Part of a small language model's weights.
Size: 12 layers, width 256, 2 heads of 128, MLP 704 SwiGLU, vocabulary 8192, 11.7M parameters.
Architecture: rotary positions, no biases in attention or MLP, tied embeddings.
Training: a variant of SOAP for these matrices, 213M tokens, 6501 steps.
Each number is 500 + 25 x the weight over the matrix's rms, rounded and kept within 0 to 999. Layers, rows and columns count from 0. Numbers have three digits each.

# layer 9 attention query, 256x256, rms 0.0973, rows 0-106, columns 192-255
491487481490512514495514509492497507498495500491507513483496514491503476506514509483502502498504508486513526498521498482507501504500492501507497495515507483507482506499490515512492496510480517
522499487486493495518532495502490509473507496527504501520473500516504491499495524518501481514474499500515507507484496526497484493503519498515497520505502492513498484516506484504517501503527504
509510497502510515498507501511492496498494477519500498518538498518489496511503504509489491502483505524500499485480497504513518500496524490498509484512493518526504487520523506521477515501490529
484502489480493467523491502493520481498504502479514526488508498506508490515485505489499515509528476485499488494494515491495503487498491496462494505500512503461486475495505510516528459469500503
498507502493466514500505485476516531499517482500483497515513516508490498473526513474517458505488518531507504519517498494474495518479520503518500484518503515512509510501490498495509495512488533
515489518499509502494522493517529466488490517506502518491478526465477450502506509495515494507496486482497497501492507476530530487513496482503505520493512482507492509477474506505494492498558490
520511521503479497520510502504546494497493491488472518496479536481500470474519496503501491513483514492469524486498498502481508506528482482518513526484529496491496482479477503488506489485507476
486497494494500513511487499487471482483501499468501485500487480527514480501504511470486519493505495496522483500483491492521503511505495533485494506493508505508475488507477487491490458498477475
522498492502488509528482529509524478509491516497512508489506492496461492462496488511495510521483497456501493489511506501518510482524482490514496513478498480476469459503501511492538504492498484
472511504494508522511496504497544499474493507493505482491504525500484486497498504493515494502481488481487528477538504502509496500519468498505501523507519462470482473492487508519508489502509494
525521468515516500481484527493475479532472536488489505513516492506546525486510493518529523519490487459511487480483513485510525475526521517467492489479487493485496485500527475493508516503531506
485505459502511507521464491529500505539483524499510485504497488517516504523497477518504490516531507518501480527532525513543496463507493481523514480508493519490494513513522465503500517497503502
488491474490504516500477490515520505501520529500507477490520523524515508470501487506505489507483501485512527489539511537493501479502467491500516522491500469490507472486503476498541505497507496
513503503521501494509474496508529482478490499508493507530478507514489489491476510512492530481529464522482475537509502467486499474472501495531487516514512470511530474475532506512524488479515474
459498508453495536477507526500496488510475475479527509518505520475486521492523464502504505534485465462493501479493523489518524513506469512503513522492480496481476462458485502490509513485494485
489532513487496500522479511494551499489530464502513486534466498491494526492528492498504495461474477476515511483520490504473496477476492529521482533484537465489502469458481514545541521523494557
510471481549448483518478494502530478498466488520510528497507500464488483508489459515523488510522500487540532510517514493573511503479553540554541469458516520491482509542533497487512481501539498
511528481492532488520524528463557484455536512547473518500495514517510519544485529503469501488516504531526492415511514445499558489477542477501493503484514489522522502496539461518479499502476494
512521492501495485557521501535531544473497536516522492474472491503514517511456460509535500475477500529499541525507529531468493461504470487492476502536505481472490499555492499506490515564497494
505475510477535508510471477493516491509492474504471482519454514532490502502502539499499518504477506488492416468504513543460497512536490494459535530471489500498459458537431482511504482483496515
569483574523457494467473515473467529435486499470519480455469496497517527527541521455491535468477514498529520501529457536521493468529570525504514472502516494523560518530499522524552511545470495
475540492483485515504476518573525524512502499491494516506545466475491518544533495508504471529437437517567505530525487496524473525470515530475501532498542477521505504503480438512501490486540504
543488461467489522489545485530491434503533499465553508487525510494515492465466501502516470461469500475517467496548492499510512536520502492489497463503478499460485540513571491520505516512508485
512435517497474514496519478501464482505529525482487447497492488459465497540506489505521492488494503511513491476491518449461491450503473489487488519487555490533466487540526516538492466466536537
504438524511475476509530479549477483490486473507489534514489522523505434497501519497468545462512474494499500503487523467508474507461512493485523454514450492480519490482526527508525479499495488
509532471514532499508556456487514499467532487475445521539518546492496525477560492518493514489502467542515517469511499508493512502483491502503496442529489527454543526450463545487494484514516501
528477551508536507557499489483504447494474536509487523512480506476456466485496485515491501459509474505520507506523483514482480476507475509515491471473540492530501498461516510576516477427438534
533492511490516465516502525512503470537509519520522475521463509517512546511501526542489495507492501538478467468490506479528464537496451481530512524453515510525516509502464487493509536543527466
467505611510567514486518456508511541514507526512499531531526457504510520495522515489529515519488516471502424476505500508495525489499535592516511498528481517557499505458494494501479477545501516
537437544524486468514491477513472538521569517461556507475490450559480489454483509508482498491463486521457449562478522525508538463478500456482501486510483519478497474430520488512431485460505515
524526474501521531498556535509468498445483492492521529535497547522486526509510502532567520504519467465490511468489492517485492481492460503528443516536540492496514496525491490514475515533534515
440468533496537483525528486474456473500550523458475470537510487472539485513488475490508481473480518535459499448502505517450485474454528539529489536516506528526487501465470530538489523511534414
502494514487527490505500498504478504501502498494505503515517510501490508488488516489502507495504496520488513482493509496510519491501496509474483518511477497507501472465503479513491517488497501
466515500494496506506511479484522518512514512537491510539491492494508511485506518487496517475517477504491496502518489506479489515495508497511496494494530508498471492501499530519525501491509503
475499497504478510517479486493489510502511480525481498481483523491489505492524489488477502474485481511514520482529487502493510506491519511505493497501521482518483511486492480506508485503501528
509496506501519509518479490521480493521510498494506516500510486514502519523494498497494515490516518487516497490488485510517501490499509509508514501517474516503499509518521497522502509530501486
468474503499501497504500493498545496483511496498479509488494513486501458490520503517490509482501489477485524495503506486487513499492487484491501507493525496482533493509482502491505480484500487
511528484495514512490479505511450496500494516499501507504534471532518541526468495473501516512509496489508477469499494481503524476504511501479519486504486468497476506504520501510472512491494515
495488463486515499492516509503487483466505522489508503527532476498515510495469500497511545540520488471505495500492508499499513480498472527455517511485495500481468491506498527517499503473491477
488501523487502504476514495513480513499519519502509484494504518483511507504514487497519502501506503503487498500500490488486487532449500499502489482506484507522504522528499544536506494501521483
493488455496539504523490525493471486490502503485534478512514466496500509493490498505511533508513483484531499502501509502536511466532490495468489495494520498493495494505515492522494488495500510
494490473473516519479515519501464506504476508478533490520492448506516524523494472506516505532511468494487499507507525488511504474497492513457509521487512510518474501515527504500500470518519513
498493483512492476509503497513473527503519506511495502519528498508490519508501487501516496503543517509488492514480505544488481498504516497527528482503489504514539509529486495511484539501459524
514526542511476479498502506512518493515468455508521509495484503492481482515495530487482473483491479538523481539456484476505483505527494500519466479521501519492479501501477468467467495497502491
493519490502501526526477504519490512551457505490522503512499508522518513474469497520493492533511483514524519468526526497529524470531491497500496509506493529491458489488476489492484511493507475
470472516500478515480505493530488532494511487510518504536507483499498518449479486467458496531505506481485495490479514481461458525487518477481512530529498518512501514490486504455503518491461495
514510511474534442478514478486488517495528492503492513490506509462472521490534463469502507445518513503481507519468487490483500522487504499468516519466446535508539502482497506497522497497532509
545517490500531474521463505543488496522496519523486475532536491523529488463500515507462509505508503523486511485548540496553540506515510489487521545494456541492466477481517476489522488500523506
519521510531477478488505517490542485503506490491462517491525489491458508532455477498522527467494520519564470497462472509479486471476524520499524527475510462532530494530494528512504510497461546
456500548501490457458529502496510490487531483498539477502481496476468488529554569532482499472453487464506479455533491487529507507511489502511528521509530502502488517467520556461500472489515511
467495512505512450500485511506473521509522483518507521495504465477499473503490521475509529477498499553465467544462537464500499452469499508505508465498489480543485500506496526522468495490478524
502493504467526495494465496483524511521467460457534494498547488489463464498482575491512514549504482520487462528489483556506496457488474506435488511517513494562492498506495535480480488524473524
500440444495540570434508460518550470511504515500467479504561483542448516495533473483495511556451474479455505508535495492484503482507516486497490488502524496506462507502488466491508496470494506
470502467551504477508530437511543400536524503548484505481537517505504459520556422485525481510511493531476436519484518516500508463504518487487495462517510505460499518502494523515511482521491487
493519510503485465532519524445545479470499482462516471482479508509458518497482470485516542510505523510481548487471513478522461501495532545500545483491503518511501486501510500537505441546553544
501511506505488552468499472511522518474499486525493461496526468522513506455531459475472496453525492524548477481516479493517516487512473505469505491498445477495505494492440522531519462508497481
452515497569443540478465501475508485502543487530509510421527485475505450484462486537445456523531497451476522538545564502509488507495522510475520487518521495501532503564525495492517492562483510
487474520501496513500482565524484473524544499541509520487502523481487512540484477528513517523527507485482530491515456464515495531498490532505487489489514472494493497490455456494476501564453534
506514456491533461476474485488509454465490513505476562489502512502466461496552476519473546507506514481516504436539536511551453538532501513465467476494513503474537487491509527516469533539477527
464491490520517442483495475517509496510545563487512532509505481510497526501428500491460511490468518448480462520501517481484530464488513472498487504514496482530451538495532477495513469457547559
461492479517531534529514484507462484476483515502500490556477530500450435454417478471522575532530518499448481469533509549507531509483454499473486540490516533490528513512532504542538491499489513
530511531463525514501499500522527423500499482435499451544494535467497492470519494514514464521497495475507495529522503509504469487501511487516468525538499546500501435564508519521527477486492471
468496544554484494507525534473496521488535475492481493490439495523510436519532483541518510515494506505518483488472491478501467511453458520544504517532466505491494482499495458479511489487540468
500514449497560460465499499519525461509527487546517488412462516514462470505540467514470478524511541528510552475542510563494532522514536489494528493524497516519492510514459517488508479484451502
510508457438500469523502548513569439575500503449482447535470486507513509507498445497498509502517541473513517503514494497522552516548476493488500496496483482522474488498539510484501472487526546
484507488552498523474446503489506529550458508470537452504495517529518523506482451472494496494506499508489543479509467431496502484493498504499444556483480520532546455475461519480526521521488506
496530510490471532489488451482533468553541430517493515505524506508516472489507496482454452486462529481487520517536539462490508520463488500517498483476452512541526478474504548452526469500486516
525511501492471504453462506486546478492550519498478530482516477463501487471511475496489450520516446452483522517526495417481518518518558511465534537487468512424488544481495510553478541507515527
467474508473506476503527491527467483529526512485485489537514520474520565485542466480538504447470435519494531506476548473530556483510449481455484510449519488549473509548465482528550505471468510
516521568451518533524504535453527451561548541481504520487533481524480480506468466501510552458510513530519464492457530490490510461502461521477488457490532489537529469541562510544504531467505484
564511511568448508488499536513509518464482486543509469476512535489486514476504521526532519499500521468496473493466489495510507517521485527502513507518503542440489506526529460462508499534495524
525491469498492547534510500491502560500528510452479507495495484512495513540465523526451475513519547505555520486468469471506495480527518543416471536502475506519531478475501487498481445492461485
544503505512529490490503526553479521464525556554468466515499494533507473477519545473535476482517479475498521548528523533486508491482518501475429464483506487504502527476467490446520532507491486
510518514501573447505459488474511448512496484471490527502505494497515514553485490479479516525529487506509534533452493524481496482530518454501529522501449503473489470525530520471534439480547527
536537451500538501482590457475434495507509503582491524438463532450495491544444462472475522495484479500524506489450488488511534506483510502517485523453522538523497521530507493478470502533541546
517488482471506486459524508513506515519538456471477527503529518515480494514543442482533463507473527500454494454504466482488507495551466433532505489481548524521515468461518513517470500556484487
495482475507477509512527499436523513527501484539478534469482507460528495478467492470504515515467476476505499518546528488538518527484493490480494458543534507554472492514497505505473500526484505
518510507500469483524527526556449497494506502458503512500504464502532493456496458523479476501513549514506523447535526509458459498499530499462513549461493509487454475483489512463498508514500531
560542524483553560461478529518488471480434546461457486494461474541524495506516483461540484530517567465501502497461507489517536476477512481517524510499486461474575543476479550478487538432497514
510507509522515471505501515501522558491486521481482528486433493468466507511498493477493521486495494487424468455485489510487551543507497515517540520531464533476433535557536507511447490490496444
509535492477527479495490487499499516491509494517527462458469481537557499533498471511495493494519499514493475553473513530499468522517518509469480503518527520478513472544474549521551514519481489
459505508485489520484464536523549488465499456472512503489485491489497542506498478460491516494544479492501481540492528520511509535494549525538522501504506547520533493559520436497534508519464518
444513468497516499502538498506492509444527491512488486532516507487486551508440498444501491503511500508502540513525465504512483511536534530517532514548507497518497522532501477603504492499542528
463446513454510542493511517465461531432504512488509449525522519538485539464538476467504499500517566481521485445537530479528497521455495531437506490516578505491447420535540493501478483477479514
520483474494485533511477452541538495521514481505494549477488507532465513485496521522546550484484521523494489469478510494524498513429471490529503490528517511552517507489504545513525517510501504
518471520527526490508473442492484467537499470517469489500550477523528442486462530534522488501509480478508504525487516499519449509510547505457505517442505498479472521494507527538549457476552470
486495496520493476477549487516502478563518519535508492510522476543469538500537503520496455507499496511455475513485517480459515482487464527491504515522478435451479493520533455493492500482504523
506500504493513567532502481458485500506493446506449485501476489457499466509536485490513499528488501526525515554522515511473491489494467540528499515472527470511460487520536526508500516510506509
555501505530528546406468526503546490434545543524437494499554499472535496457463497526481490491495547442488529524527489502472523491474463513522524486507543477447496545530535505510470504521492559
467437520502523525506474509497421521550465459517502471525510497490500513484487478497519493513452514495514502524508527494468518454486540500472542506460502519514476493509523469597457546497501555
507462504488522494455529486509502507546453563509492505453494460429512539456493474500478429489549475502494473490503500498529503524465519493482487495499544513483464497538543506497552503537489534
471514525512518514496484505504472513526502484500471517538503473505489491522436486502447510508464476475508540516514505526488534481509479521524480503534534480461515497467483547513497539497477487
476513539518518544530521488449548482478555514475549561472509498517479499533469520492522502452509522506522490528484452498492517548554452516509480546502526510497507499520537465485518567492503526
520531465436475476530511481513508491513530473555528506504498516505461508450507544526464527481467464479493440527520485562465506489527477516485519502502484525485517487502534526464504475440443500
490537526463522499544445493494526482497454476500471515502471460497501487518435483498488494493491487489517505483520488525453465450490489535498458487523491529483514475543494521516459514520527486
550462501506499506467451491481558487469541555464518503486493469538452518532465513466532462489475523520516502531536530527542482516539494469483516513498492462556477465514531467514522451490478485
473509447540513503528484521516514451469503537501493510495550487490482490523486516484460454479505459500497535524510533521535508493488446504523567477506452533491484500530483486472523545557493503
511494515508541468456560471464481505546471474526562471492528463487473480509482486498524564536505551454460455486495513497553497496480513469546533504540501513538541478499477509470467518478526520
498494488494499453465494503478494472541536463526512519456489495520486480461510499477475493467526462482478479539487476488569507479544524495497464490501497481495477494590463491488525502553513475
481548505494502445505520489543479509556499525497461489521501488566517488527473541507480483505520534488522484486531524507476513547454494537478529507497501511519508540457497489531475457490460509
523500507549467509470459496475502435488466516472457528434441539527510553496465535548483493485489469544489513502524511455498475536496510472482465517515494524508498512484426520492487498460471480
532487535478597464467493495470503483495533497512531535486568521484506429447522469498478534530484453458450440511499516544524537528504541501521533511529498517458521482506520513506475480459582530
475468420469543508512552523474517538519523528479521491467460499563499524502461492498483470505512500503447504453554526453511524464473504534482504521508496525460496530492501465555494518495547460
524489522516502457498562541496495476538467492446557501543496555471533483473472520529499550485499535498507538510533505492502493515482485465520502502539478461493543477493491512457533499497505534
493445491450528452502460492501502444511517504503493494505497479474535552510515548512526502514578443504477481532521517502510517469461477522477522496488484484535510525501496511517451478487531496
502460524516524473550505478482508509460440501449542499512502534511495465485513517506495484486518481543470514508476512560478501467478495505523474521529560525502513487515536504501496495443533466
523543500471500474484516498505499569508460561490504516537477545499512473441489508520479465526522481503484506527512478472460480530513504489474478467571491453477465490492503451503508489517482499
# layer 9 attention key, 256x256, rms 0.102, rows 0-106, columns 192-255
536483522489494475527495482510511498508487495508515493553521510494484506480500477507500499481492487504494470504493502523501500516513503516488489498489504481513502513481496493505483503527499500
491499513487509512489468489499505494509493495487477510507493507500499511522497496480504496534508503482505497484527496499511500480485523505496474502495504499501489501499499524504503487488482493
486491490492479525490494503486487485512490508476483522509466498493508486517502510506508520507485494494464506493543513516504492493488493514491485487497469484492502490506489482502504479482516478
507498485528511522459489505469505520500488512505493493489490502504503512510517503506487485516532489511498502486499509496491512493511496513524508509506477481528504515534485493483497505507496499
495502516472486498517492492518485481495509507514506504478501488497500506494497507510480497478496502500500485512491501496511510501512494509509503494485521481489491518488525500518487499483496508
516509477517516508471508523490508510501519494511489496528510501514495517479503486510522513528489504527506494483516497513482484499502495507474500524507504520491502481520499503479491496511466489
510492503527535497480523489504500501501502506505493479511516513487502508508511519487508498505492501479488500493489508489500485482497502518486490520498490494497526489521503497506502509505487524
523507504471511523515518506489509504506489515514490504489514536475507512475487527509516490519502512480467518504486515477476475484494496428485488511491517496463501477492503505500495512492488509
507483500474505496490522494499487485483506503509504488528500532512532500498491488489508501521475492526486475483515476489480501518498499519484480525514511488507474496503490515495494499505512524
489480509474498502511492495502473490498485495495498507499498505492513503517497517490498517494477484495501482490497486516513513514476503508487475492506491503480487479487510521483498509471495501
496494492494480504513514465526492515502523489505509494504477494465494513519492492502449491492486482507516502486535496506491498515499514504497535486489514504523465486489493525485499512474518508
480484516511490534468526507465531524486502500491524491507496490475504506468490495513464494523486483508500504493510502514467514531484528502479515488503523503503475495511489522486522531507483512
520523475487477467537480501496468445514521494490499510511493495480484486521507496485509489481481489514477497503493487471515494522499490521502480485479499522484482504500533506506511477486537500
484522507509449489500520481514523503496494492502497502478498482511515522520469462501485466470497516485524489500499499519528508480526487504493553478464528507499493540508523509488489467520533502
520511487503495472543470485531534483502508495501511530496446519449483514525451518488461507494483505476483513487490487503483524519476503484501515481501517482538494499516513485510519485494510518
499471538505554448497484462503458490485526521469487489509484491532485481515493512483520505488479499505471459486506501489516494514505510530515481551501512486505468502489509508497507476504527529
529478497489514480491503512507521517511511493503526494483514472509484477510584548487481508501526482510502476495504512466527540527509487461476492523521460519469498509476451487493506508472538492
524497487486483498503519517531517535452456515502437494482508497477567485497470497479523475500494524510485518487457515536473508504537493503487533516503521473502516501503485454517510510488499512
504537465516467530460509518534510500501491502527502514502505539493506499465511481504472497490501529520487534506507492495549515475463561510501459521460493504484482499533512494517497517489496508
496533507496465579443506520532510492478468507477504498508490483530515515487533489489496487504527551495522541481496511485506463524508514484465519528489505496528499536446497506502443511510486467
534514557521455439456516599497486515510485464499464459457472495500541524535529533490522519481481497514547484542485470459498506549549519560498458469555488483480530511530536525491467517488473439
521524504473476549530479501529543567519482526490561514529521495513537559526504522488457502534499435500491528482509520496528490503473525524462548454538496500546503501487497456497456552507494460
490517423450524555457558461536498440500524537509484528499517518496462488449525460541513475484495478473513487510562528489491506525465506498449448479495548486496546488456516520469486524414480522
484493506506558531542538486483538434462548505461512526510456488506500474576494520501452443503452528472486537483528509449526507501475470499478427489491582534498444474491490533506507539445545456
476500541472518496504532501507459508450478534474499472553483503487477439480540458469432523485496472537460531508488536460505521483479471541474480487514512493476531495457533485439480471532486488
484504461521470452547534513514462503473506524452491499526557462543451452491516506494522472483551469479539515479564520494550504436505495495497506435501489476494538497481460546489490490502505556
517476525469572474499518464514493448500516515492479473555517477466482488512461519492458472493434577568474525485544486501539457492501537517474477495512506506528477505503506543514511507458516523
532543455510483465542546514511527484529482517486530476540488502506516543486508472496491507556481491509523515546544516475497469542501503455514487482507485527527495488520489451492556508529526482
542496493456547511524541473498502533458463507494482524432531528513480495463500511531548486494505465505504470499473475454527475510493485506486544531524482524562498526478478516496481477517491475
468512520566547496486501504468478511523493505504566470502520500500496463463519523516513489498528497490497490536432536509564544512490500517431526521499488542505507484481452548517531498436504443
543490490490432482498464484482489525487511546455555523496484513490490444548511491473489512505494456509504505489450466487541494515542504516480501531518487440504463453532488505470435553504498533
519503570457500511514494522457485509473476507471515506557540501517505488517498518569501506480513465536466503491504528478444498487467516511438461495472503522462486496512493550537473516497526499
489507492514492496488492484509504505487511490516519497525492484506506486499499507500488520475496525518507500509490493496470501509512508488516500502485499491510492513504499504516487506504485499
499499500490466524515497490497500489488472486496510500523510495511515497485505477495512528504493476479479511499485490498494516473505480500482506494486507491515502503505496486480487502486497493
513504513498500499520500492506492503509498526475510495513486483498505508507474487521505499484502512479469503489504514495500501525490500486490513487490529498509487516466511510485520507497502508
498502488524478511487529495469503485510505489496501507517502502480501486466504509512531484515498492521487512489512495488498494497513497520474506482511508521491508484500506505489516517494482478
518521492526504512492524505497494501515504490514504493465494483499491535542503518505496505479513494527491492494478518522497495487519512525510495501482506496523491498504501514523486515510497494
496495514473489483518489480503515503499481518499509502522501531493490483444496479529512498507506506493517497492513490497491506528510510496479504502496508502460498478482493499494527491497497474
520510514477483495501490514499472506516480505501470504516503536487501499493480499498516504523488500489493471485493495516503478504505507499491478504538494520485491465498512467475514490502506491
489528498502467495534459492504495476496506495505459475493496487525496488522491499490493501490504498535519493530510530502519519516530485483522540486497488496528478503485485474483513494480489467
518529491499493528522509504519512504510507521506489511505484508490505517483484514497497475519527507506528500491479467487490510509506511491510535500484509501493496473504503519465476552501498487
505496497501503512517496473519523485485506528512492472504480496510487509467503507513475513512489495493498498508543488484505525532489510498517507490511505502498477503489520493491495506486522523
495512475497514520477512490518519532499507503520504501493511500492500484478546476520520512485507482493489498504522504459531507503477532498517485520509470502495507500487517491512507505481543492
502494499484520506488468494502521514497489534501476479511507527507531502504507502506542510526514496462482508478483520473483491520459518467502519526501513487509508494464471508511512508501511529
532477490498472506506513511505461487492517503511508479489482479482497520489480495500421479501472485517517514528508490506477506477513520515481502487484511505496487482498501502507500480498489504
504512480511486497512490473538535476506495483547509483494502471523515500507545482497483499439506476463521498482491503480537499482512480508552501458496486494498498559524510488501514460494534494
496448504537490511447513497529491540474499465519506499503495473505534482489484490468482450557518489508504495518469493509486491485517550544485521502473498493530511532489496518536494494534498484
487508487499493528523513527494510490475517492481503474506520473481507492486516495535513507498523473486515515536516489517511478478472483541515499485469521511501493489483511539509500547521510505
493510528469460491531504509535507481509493475496481529478520493449492470468525456527464450481470535494492529508494487553518469465534500480555537503482525554494496523482520528477528545555543497
561523475569508527471578515496525532492556489513499491517542491495499452501477503501524484508489495537489517520555521533549482533475500518483537477505524509515522470482535493507466556500459483
497511508514489491517476474509480520466488527486501486489495497528520503532482507505516497484509461517491541539447478494500521522494473473487483534541538490461495492534495497509522513528459487
479506482500518483523434491512478500522486480492522493532532461519528511498439523512476508557491499493493472493490498566486481473519477469464445494519540481472467510501507503488463491466473516
453500443511480533463507514476517508509476513449529513506532490525479509514502457479493495488509478496417549475530475517487499494466491490485467515529494517494474497480498448553513479459512480
466549497506526504555474500491494453484506590524502518541524470448437523547516484475452496481484467551542475497509488503495474490535534538506512500457482479487522555500494495482530456505474529
477521528531512474487513542491533489513484512454483473507452493509482524520529521538496487528521516543530518508460522484487554481492505452466543465466501512450456512509486556529481505484571478
497509478497486501509510456511453511455514492539474490462547505473505491444595542503460492521510486498503450514535466498508457518539512480469483512537496421519483502512490515550512490499478513
501549501575490522526488519492497490508478431519522497475476481484491450517483477468529502485508425456502515532528501444572514504490561483510466505498499489488494539486539579527490484536385465
501486512492496501492564508455502465493528503546474521468538505513512457560509499478514487490496442520496550512519501533430522524540483583478552460500506526491491528465541462496529490507514533
511465485533508464469453529505495473507481579504498517515453503477527431504532504492495546488512506535487480438497526505504466494533481505503503422506476548497472486462537485459483554475485457
533481481457518453540520487512530479500494525477458472533476500488526486453519469510489474497454441474460503489500479499519565485540516511513493500498450510525518505505460479508483478504485533
506490491526508492473489505500491504482475499481504572547489493529491438478485538517543492490458467473496497459550466487532478472462499487469483486513502494465533542492561448506525556489463492
549539457455501526535496508524520452494496506489465514529513432531455474495494474502502516492473562483478477465515484513426470500508518493480474499548471444496507518533502546474487524519486521
499495526525544492490469486512479526440529498537504494525501501487480495521479503532501493532542526458535557498456483480517461543527496464510509545520461476515516510544512463515521486537496502
484518475521508515520483528490512505456538515535504483438494476574481511506520547511503490524525521534494536531529473533505514501577461496478482504497528515528466491558501475423510499512522492
488468503515530527509544493493550506510531497505463531506464527526471528544501448488500528479468504453462526475487496486508514548532486497480498525471497452497475500559514541519482467475545493
497478524473479548547485538529499539495477564480463493497468460510521466479499416487503507500491531469450517501455480471535498524481499485497536487467506508563521489497516499510554524451503535
467522473467487520526520512584501498466477479548508459484532549512466458542534475518514514494461481508471502466491484505510521503469545502542488462468527501473499526481506544511481487487500541
468479494516491578516523516492496495458528490523497479557468499550520446461512488471538500478536466456470452515491486507470507495524506544521508487490492461454490521466476508462474491485524511
490502478462513466497554485533489480535547481483536575505505498464545564512488512454454506462460493523445503544476514523500506487502496506516466499467477499566537504503445506562499486423500467
505474501500494532538482514484499443474493484477495503460474495498512501508461492473456552471490528543509495489533548467482510475477418494417500499483517457506539544527637501525463506490483525
547478501561470536502501505533466511508440446513542516447551509491479525487491489508498517550524506455485534488557484515493449437489535501515511524542429547467493546503503430456496557476511492
489502469529485499513485566491484494462473557527449532493529482472514507498495479501535544463504522451519486532502495444517474521518509521464529505523489541511520489533538516519468464480493497
525445482421461494498452515539550497463467529520507508580529501492506507483493483537538518485490458506586509548529475508505557491516508489539494503516510501467453525527477510459472529518471478
508544522477548498531534513503466513483494487454447478477484516499480483534478514477454519561499550530494523545540516513529552525472499521513514514515491440529499487474531519508515473506544552
516536477477475538460546482468472541555541530532543492492512542492507508479483535527496551507516458491513507437424486483501503493487547524484493489493477547524541489461546462475563524494498508
495558520537519533496488551495539511478556489473510543469533469479472495511584492483526521505463536468489472490521466534501530501493531444569490534488488520505500468459545517483461512508511455
524512477499482480512455507450571492469521502523532528429485485486493516469486510513494549489484481520483491494572522514485493471505481519501498449567490508479474547489528515514431494499477517
540501482493519491494487487503495481518481469498524432491492490483549481484515402566488505460485485503525458505511532513445525468559529498474513523533507532444480473463507488451501541494461487
476523512490483533469541476459516490483445488496491471501489489477527555538541498498490565519511516447484480547479521484521521517505489463486521503454501484532515531492467551421497510471483476
506454510475507484468540510536495524514507494443497504452473435453528484426472444525521480511507499554543504487484552484489510568471447548517535473489503517513518475540465518502519436505456507
504502475503504485494531522524464518517476497519532503475527488503472518496470496559459492469508494510504413526487447516489504506516434557433449480479499537510494486571517523511486491529457463
484453475540525463487495495511535505502459475519510505481528484502484541540472537488479493527454536481488482511508467532512490511451503548477520498505490473478512500470520514522459499483483514
538523531509526495444486478504528532415454529478517484469492493488498540484456531512477511520495515519482500463525468506487558485520562512484438534534458536481534563473459477545458543512495521
516442496491518539483538533490481467487502498484556424538520489551508490534518460426516489507492540505480478482478519544546467489489524486481525577486550503499518432442524460570477485456465503
490506510494491513507488446507540490476502530543537481521466448539524533502521506501453493511510520440490497547490545492517498473470507496555544454457519512513522533492513537520530475518477522
506532515495486564490508497499499427545470533588500497518479538493442473460459466489528509499512477480493460504515514516529467515525476530466523508485500496473520505488516542504480489505531491
495531504519530521552502415516506500504514467476502566494469444521513538462440486572503536492478454514467466474532493502487508549502524438489506530532493498490527509500511473476536453484466477
512530516498476506516517483509511498479495503506513521504444510501483486486481517499496540547438501524491556500483520513552441509526459504495490555500500495489472525502476533484511511488522520
486519545530507505538506537474523491435492574503487476503507568525527494461451484493509487431504519446486513525525492510489518536453500478480504493509528492445522502531535502490500502539428487
427471468484456544519469506444510500500484490472509477493481507525480507485512525494526508482503487496510534488524518536491498480486523461451534534467481526500523494514505529552497462510495511
538434491540493484448434486498475503490494518521556479452500531478517500480454492519485463494548465528446468451505484528500515560468502459471506505461510500508557513420527455538500510450517495
466529530461473485486509507458520491539455488475495504488492542578503491497481519593540500505426481555450526545492495474499523478515480473516511474556501516462512555449472532452533562484509544
505487484497519488510554458496532530500521517490480466533513489501471500575453467497456472462508531516520485532495491468501493535532509535483477509528524513506473515525517435500564579522548540
515537490472508530486473517556569443551514490535513491462535536507526499496503501470531534471489435505497497486499515495483513490507454501491532469453517492505554495513470470489501532516458477
463474539502453524498529503505491554558481524495461488522464490532504517439502537473459498464556414537480477517502515540462500462491463478460457496491524502483461503514477471510489507540518504
545513520585484446492452499500489516501526559524493459501529510530449490475503470492495499491517505511490525514457508488484498514525489502492503480492478459537446460461510514527488506512460482
516522443534506485487484552488550488532455539519477513513516487477461505517493512463456457537519501471513482518484504515494494535523520489535489512485509525509514458534463479502461503532492550
531497441515466481503520481472526513512472471490534519524543482539485477457555506498522505548472496515472506481467489482511446479501474478483504465497525503533462497514467556497538478542533507
515509486502536453491476494548451486524549499533465544498530541432527481485506478491516511495524469516507511505485459481531576495522468454525497421472480517507501567549504500509484495523533510
522469524530468506558470461516485456522464530494470517492460489535533534521504489528457467489495506522505471492506494541509499507503544533477478471514473571489485498473483499509489506562498466
506516519522455503473498580499476497518505468457451496479471492481510536463468486520424493464467473465537524495452473449487549529546472488530493494505519517500545480494518505474505494485500516
545473510536514475494485519518565497444457516517549494527492466483482449472510505490557583524528493487473504520461460504476501513527486526496465496533537532476499516523477548526503616547585508
518498562496471570544549501484551548525514529452485523503513482491529512464505501521458532512539508487512529507552494507486516503500479500481490499492512541438500493555467502570485479501496459
479492466500518510471535517467487517539480514467435457500474539516449441504520559490497508539481510477517481493492546498517520475499515485485512498485513488469499512513459520497535488488524504
517507523517486478495530519525507453524576520497491526520505464487502491465482504496472477477530506482470505487518469504537505502508492479549515497514533513475510523482511507488463442572493477
523484522521560451486470481489518513514490534519548474545460484497538531490482537517490440501456563518467479589439539505525500463522509504524469511499508469490497462564527551465499529489470519
497450442519518557482482460541476501506491507540519466554483504486517474447498508490513516517481517449499476550543528480442511545492498466495519478492517464543547468544466476451454472502504506